Each number is 500 + 40 x the weight over its row's rms, rounded and kept within 0 to 999. Layers, rows and columns count from 0. Numbers have three digits each. The size before them is the row's rms in percent of the matrix's.

# layer 7 attention query, 96x96, rms 0.174, rows 0-33, columns 48-95
082:464394483591493411521468485471498457514502447519425488541545505466494500470514463556503543516584521460489487502521475464462448518545462549477475
085:537458447526460476542508502445532439467461527564473540545446425501517470529502564543490454454470441523490515590482463501452533535491529446492530
088:487445482435473454484555527460502499537521402469481547489488481472497551486488503468494536438548473496510484539473510506445512548446479469611535
091:490527471526448529428563502488513491542522500444564455557520393522464533425484509560477549453476453605467550442509436472505496551517478484539492
076:504464467595511483520513460484492458515485514477438549434479478507481480467486559514479528534462498565529498487528528534522375395539545521505536
076:494457557524463532448444525431489476476512513521486494536481462485447507560529606510478473484593515438516509482463474481447542485477566525471551
083:497556585531539489513505472510454602547485456517428552473516483489558480463507486477493460540513477508505563549531487523543485455548484495444433
077:524500485440523435457514451513561484482535508518519501596494590464500487470501527563472477478490511518535444558545491530446471485480433500501507
085:535585501532445588533531426473502554605462530469542522513503527463519511456533516530548483457501448439518523534515559510504516452447431456528539
074:527460521573448518507556496566516464464492477516486485491546481484499422470567529455505507458553512558511482490497417529514546389463503458507455
086:557468474567518570481538551532500567508446502475519494462515486535499493450571463542566535461467517449559484532496496566507560590525514521481503
082:511499471479511557516465565407446480494489570505483505486487443552418420475502515527438589511556426611477509433517515455497524481491478474512434
087:562533471488466408478518533457474499416490526478451431561479486448512539540527437527467549473540501484462565406471502463534525460481513525492497
081:461521472467514516555458452528528497536492492459531626521440532513490415557540465439510503477496568464601510540537503513496531539498508440546477
091:508557443575508446468546480497528504455484543487505524485487461480506573471509480493481530440485495501472568549402510465521491495465517462587537
090:507467474506487421474583490586469507484468554505549501511484470455541528536515553520504495599426491448463495503553544542451459536494481524479480
083:505552499446440578465497487455497502500498495441503399535513535515488513512413510488531492479521476524579484499513480516460533525474489579500447
088:449505452540542534475547463484542475514482485483537502450526460482492398578560512443517424500443469534552596522493474466433483613513472499449443
080:543538472504534468621457562440523475513553501551452516505496464448505541538417558547517409461417522525504476521472490435507484520537475441472475
094:575555485543490432504497501549538464541519461470463567450503479506454432440519499473563514552548448537465495451528433530511497470444510480464541
079:506515451484587474572472457523479493481536529511435474449526468507421527462482474507401483505477511503503473516525606517572539565479582566533538
081:494470464501567497485590502506543485545531507444459539484545467518514472478406569515506441514478481500509514419498483494447462519497460522472513
085:541508479487459556571434481550503604566523531615504529501526472482513489546556580584525450496515498516461469484451510482539481507514495482524445
070:506456471493542477462532521465529471475481467523526496502483577458537515537533507556501521440567480484534525498544484503471428488522554459537526
085:536489524372488477538503531518532540550506462468517477483517484545498460490522440500456504514555526577500516536472448462550492547465523511504518
078:496487521409458494483468528430535452475486513576510474514496514489541524562511555470470578596472459503567459499429544491514438565556456474531477
085:515486535493549522538526564499487488504548491607511468468465385534559507497537496443454504561476556484516480441466410527440506472485576461513462
083:531498514420519499505522485509494478512523552479471517470503487459491438501460531545500500556467479440446493480502463471497562479533543444476380
088:551496450481570611469525527439467451493466500529504527486534441502516544487507519488560530512475470477509450500519563489497530578563579537488516
081:448446572540484485443536590514502539477482438558553440488431514491423495522483514556494417497501534582528496562473561499420532458465530442519565
086:538486506512494477559440523472479503451457553535510550509532494501421495470479492432500487500487630474502514503530555482403529443438537496504550
083:501550600490463497504530540472467526489471420496517547446456503465454545423495473491476503519481432484481425491587530472560518497501571545543513
105:543495546486477485509418481524516542536551528487509568382409488478480456510414454478460499590515505542571518536407474524525443478496488547517463
104:543513489466512479494554491561523561477501516520510550495477506470544489483527510520595526532562454440487494478465492486493503473519501443498459
# layer 7 attention key, 96x96, rms 0.174, rows 0-33, columns 48-95
077:520490465524492436512543587454464469515531470501417511522516518540528477527490460522530571491522468487525441521550500424513491490489486493468367
086:528461463442511446559450420466542457586457492504477501544445541445560485520531478564509470482503573491495522512524548488437473491487468537460508
092:465467414467483443506558550474489495471525481463453482576486544552470492421513449414471537471509427546540507459553518468523526499523463501518532
089:450487483458435533519599512565532448494463526467503520491481471465449520477510545501546531448517462550510448541516494420494521481543508467567422
076:538481534512529577482500552541459486535452486513480493416456508516462491471482482522504526513495499529492451532508507460500468462449410566448444
085:474416460558427507461474562503475496471503491530540473599515466540512517567489543493453488488516525504486458458493529500433528447492580484484562
080:475558530567571469482512514509536651488519499551489561517479486489517449454502475468445442539447520529523445487502533474542454481534496440490454
079:491526496551481416541502510508577428446516441556445447502452492458498465513506545537466515499503479548584484516479466523525457578516549481426483
086:511519476595439457467499414578516554480465529497499584531488539480516555470530521544536533478468429485507442568506555488454487525445558456483478
076:483562511530478566492479526515521516508489487546532470451498444429539487512422412489515590452524481581478471466503423508477480471524523566488481
088:513541513507492577475537426538483491543513506502549490427549476464528526475590478444576531468468524448503444549579464523510403578563532488500538
076:488483516515493535548479490439499508550462491497450499462480499433447521538474448443436602494599470451439408471463477435535542437494516527516550
084:528418483423477449453495510494508476439435576493449413535513522454505544488422490536484533540533558479515537480474490544518579505535479492554445
079:493522481485469536510504428506520456557577480498523585505507528465495410489531500456456478476473487571535545564492507465474504492542487478536518
088:567497527565531564472525497464487498479433551487530459514489504473497552458548528472507531439500509534498567497495502531456619574469469452532460
088:511554489482514425500554492450471534406507578517479475504483445417554523461499566514549420477431463491526538549528496486492449543543453576523443
083:509566494469455473536485502520538522528576472489506509529469478556503560558513490518499488412488501519483507490438455452569462529483488459532448
096:452484466512561576494541473506491482617552510454518495501458505520483440523480508543558492512452489514562507474425478497446478612498460504468482
083:498478507460536531518467512425499489463554454596496504498501540480553481513587496516503502478503536544473514470494467499546463452443511558492571
096:475520495544469504495492495543519439489490462433417536484545543500500480452525527414514509534524514506524476452586459568507460484510502482477424
082:482509552516546522467512455502533542490577472427484458419548571579507536450512445552424529561474498513429453497508594464569464461503457559487545
089:515484496484565554472556555541502470499540519495488533560518437541503493504456485517473505468495571454494459478555453467471451486529513528456401
091:402475518470480557502412449578544556488496524573458514550441487452483524531486563547498508482499510567503445510488469495556428464535499486480574
075:508460569539505527463544539479551535456506483565501544559473507518530465586472472538499533425471502478515504562481445431530546488556505429499498
084:433503602418439434541517543474529527522481510423490475505511457443465517490509393496493532489551527497525500456550527467468503550509509459495549
084:471466524436538444506524466470512505474506549516511497489423470508463443542477519491425572573511528456504484535364524492493522555545511407565493
082:490482558455507530412469530443489503584460514590531492510489469448503533479498442475443489585509499439500501544555411519532519422540523495536459
086:526492537490557524509558489583481491460487518506496512488489503520495479508463541542465467446530447459429573464567462511535483430489453537497425
084:558476445444479593491497493451548557511464577513519577494499501525514541520495476467470477437493494434482467501541532470525444547489560471531548
080:474502571460468493480547549509515517469476458476548455471401507460604514554463502476485418472505505509503532429487493460465477429556553480494537
092:596520460480530522524487522535505452511460591498503451494503499491467579481502496421501480536455550509477475453466462523478483485450540526471562
088:449595528459476560510486577504528524444548453475526582498505527477480487435523521494505525571459450452511466503514600502587520494446548450442457
102:475443495445475467454469470494427557502524434475595525475504509554504555416504476527512504492513555515478472526464500581430488527494514567501486
104:539479510559502477540487450495536554490476541456531460523484429563523448506513524529439530494556443525479434433479530572488576529525585459460509
# layer 7 attention value, 96x96, rms 0.134, rows 0-31, columns 48-95
119:503513518470525457545496555518560420510499498498496476475533450489464485407492388535555527486456469493401514532478441500584520426515472548520564
124:516520506528479556546509443503536529506478544480493412506507493470514569409530407496468480493455462424475498483495480559532498544578540572489518
137:447529470560505491468509555491465492544468396475487474526495525477497512442550522551520480535554450555506520611566443437475513478492495452436581
131:519541609510446547578531465485481454505506538563460522474492503468442532469533563520564558500472445481459483470462523466521480463451524490544502
131:497524489465514518471534524503472426536490425498506565448608425489589498511464485490516556507479526558505481494505588545493526548523454539552462
124:498431473540446490485485513472505551542477485514556472479447493537520521537480476562588505511473499514587477506515482458471525529474452535560479
145:433534583490516512482499520539482460513521500463483595536473460488521517547499601511453461569483506475561449513528479540513512517485460505532475
124:443481478483568565499516512538543494482508532417492470504541529542524503427490432509533501505488573510572504604473451467505587483499468438510491
116:545528491488521491602474527483501446450580545498513495500475439503514477442511535472521454505483481515456417385525427529446494516463548492481512
125:548487419439549507531525436507539542430498492448515527497577565477537535480447469493509447443428546487572514480455491511528490514453480494553449
119:540517450500519461483494515592471478552516483496489506553511530451526507550500496497506472466547540409385542489534444536499433448513524512510453
117:473505494454573402561550491467514499429389513473437580547461589484475486496482443451579477555494506541469492535491494446462558507525506465491485
143:577488492492469502499550564519599475510499459471528537537479482491517582525489564500511426497460461485498516496503483499498492464417565492499562
115:511440467491522492513470570445546540497465519546583524540439451527513519526551500488485453502457507552495453547470559534485496593492510580454574
127:522506505585412543458461498553479508491473459528532515522521486506516504534607508525544515548529506398453462539490471540446517525593428542560451
119:455496432562506525474619520468562478449518536508565542473569452491488459529485498544559574493405423540494498511450497460441529479493459507572509
086:486490509502541452482532487446516562507513506502460508484476537466466543548490466474552432514404441527554452458564597526540478587514529469508495
115:528487511519475441537430424530482486472451455481454508464535499491544449537436481540535444528512531440556494527588503490493497561471496568551510
092:447519561460598427486450456497494512523591506511438505488503548502412522524477432478556455522483468528491437539513573502557482556499477431505532
152:546501479545545551521505459490408546523514470603447546496504507471559582443528474510473494476509518498463498554499556530523498479535544472445498
117:473493513579557484482506498484514473474460523455517492619464563562464533550468529460476510468512426499457484533517528498399477496414509501535476
132:573475515500484440581497501507458503489441466539431554514466517481469504414520519481523515518455523514460559464553507438589500447541497552473411
127:557472516504434563468535567487489549472518528531491550511445504483483430445573527572516500531491482503569517461563461498512514406497477395486436
129:478551488573442489491503529451499532532593500523491437433525459493534618483553518459473436482457441477504466419459483476501488521500553509504538
143:558513461420450492500526472536522497492483488498398613523546438478538546570453483546520534468498470485476529496513554502463437519482437529552492
128:499453488513552464485523427467475551508504465542521483494385528436497510482433508480509551528435536505518445551485484529520530482498463596531529
127:550493484554570545557431453519532521450614480524522507522507481526473514523432568538512453466516449503505481585515530454434442510414524477465569
145:474541534554528560470489508493464454449473500463455482485455477541635452538498500476550492473503566433453464498486448560580494516587475488506494
118:444504433554573508471545530501489486494541515460481399464547503426494489467501475499496508449419510481510447506597488586482510511457545519538531
133:520492515526506503514492498547541543456415527512530558522472563441513461514512443490542464536427414470520497466519582515576466554480528568440550
124:591475458498505459506424549555528491446484413461430512519568514542531549427538466421502456482485555479491498514538528509523543494489478514494489
140:526531522486418485437533457442490477529527514468425496551505528537551518490548545479498452505505483523541494497530510466493460556411470480577491
# layer 7 attention output (transposed), 96x96, rms 0.476, rows 0-31, columns 48-95
116:460499514518452512499507524463434566496499530497490502525452516518568513617512530506471471494528529469587520524469557456401485569490507472499429
131:482460480442509449453481567437533492530580466559470571485472506509514418567461525477481446535536525576591481490480474477425501506444491398482466
147:559488556434488527528475461459533527524521602518534492448465472510492494530432464503482545547450533442484465409434539539534463535529524532568444
129:464464487459560428478476505567492558542501477488533463540563492525547501491518447526483408485485546461545509590542521465456502527582493554445465
136:520498516541454473500497523473527493464507522510517411561402582483464458561545496552489462509541484561531517502487469475496516448478524489419501
127:459540553396514543539481440539545504484550515460451535506558515513448501422502533532448503451540474491388490516488531560571429493530528522458543
150:532446474501465489499524509476480515510517534549531441449567528486471525465479434479564569432483507546468519486529498492449536513549515469533568
126:533488538493445412555449531478510468534499500573476527500490505449473539509464569469500482524521461456436485388511563515467445484502524525497496
136:488524477461525471392527484538495547456523540474499513509483549494540538541518477502537537474475498444607570550446537567545527488511439517551491
132:433522557549491505511450535520488386539501498565477494535442459484469453524589574524498474531561456520425442517506456534451520438508490536473534
120:474535558472475551571425508433493492441469490491479525430478477562454463487506449423503472518506513536571490534501549532538543553488528481506539
116:469516463516418545490449495582469544577594483561574454497588466502532513530504542555471540499538476483488515506439493571524531473506462487539493
150:464452532483547424508473471494402487501531504487486474433543548507460421500498444492488588550537540472445515563517545507503477494562457489534464
125:464502532464488449467583470500524471517559495424416461488539537465478484448472506532539579507572495428537517442478413453554484399510488456548449
136:461478509390511504557513481478543488536520526480501488471488516487448515402413488535396471482475506640549458505531524464527505494509489537459526
121:529485522434456448552455513572446501547475465495448457563495593520521532539532450518457509521580545531434500507590509521502493492496444535466440
081:483479467443515506494476490534478473500550448567539525542533490511490416548489516574470523446596494516408535585468385495488538467509482501475507
119:450506558452510576441543556462497533482534534525565501516467481511497513453532520459454526458511487576450494501432549527488577452560514431501536
091:514479431505481543516512518525468502474430494570561514561531435491535498519489551561481529421541497457466557517473411485479547500552546523478450
158:487502505435482488482465510531575404475492503444556458507509493544461409550456533475495484519513512501574512422470432504502528549512494491497489
127:534549499497437518476459513506444576515544484565495530417496439441519481442492466577541516546475509508482472496567409509581492511601503483494552
139:389482564512475555462496496568530551536551516465585470480502484536509513592483500515501397407511479467533489530495482542448484572508484475529584
134:468546444452590496509493435526517397457521488464554452502518534490516535538459498480495505456464552491471461511459525483469443586488467601518587
134:538436441420559510493520473526544488516426549446482571524518518542433416554450514549496560511490537490469540573539514544478500512473482468478449
145:412474574510534488489515538497474532518464469512538409473477543534433463477596425402447510577563501538515539523445511499537530479481531485461512
134:485479499491461570530516565544492429481487515451480538526597459571472487521550482504502524418585480510467544420526476463464516474506530480512473
138:486490554440502453452536566534433457494403507492505480498465479476494510470530450447512596538523537438476503406531484533573515476602505530544429
150:580508456493481468492513539456476585495528459516498533530532494532420550462479504524478465498482435581530513493542573443439581470385536541491580
127:549510572418490475494467528440500485477498520544479628525407495505489438579490469502500479513546469513476554514475470431485561464506468534497503
136:507477479486482519420501529425504485543581455509456406484541453575529527485502528490523519475585548523515442480488410541398519490502529447517495
131:425470555550495519453555497477485507525485582490574503460395463445445488537459571559462500503482430497507513500480481479472501479533479520516547
148:516489474475631509506522549492559517454487514530555483510507489496463492471505463546521480494489569454463487499477519475493498433557577470450520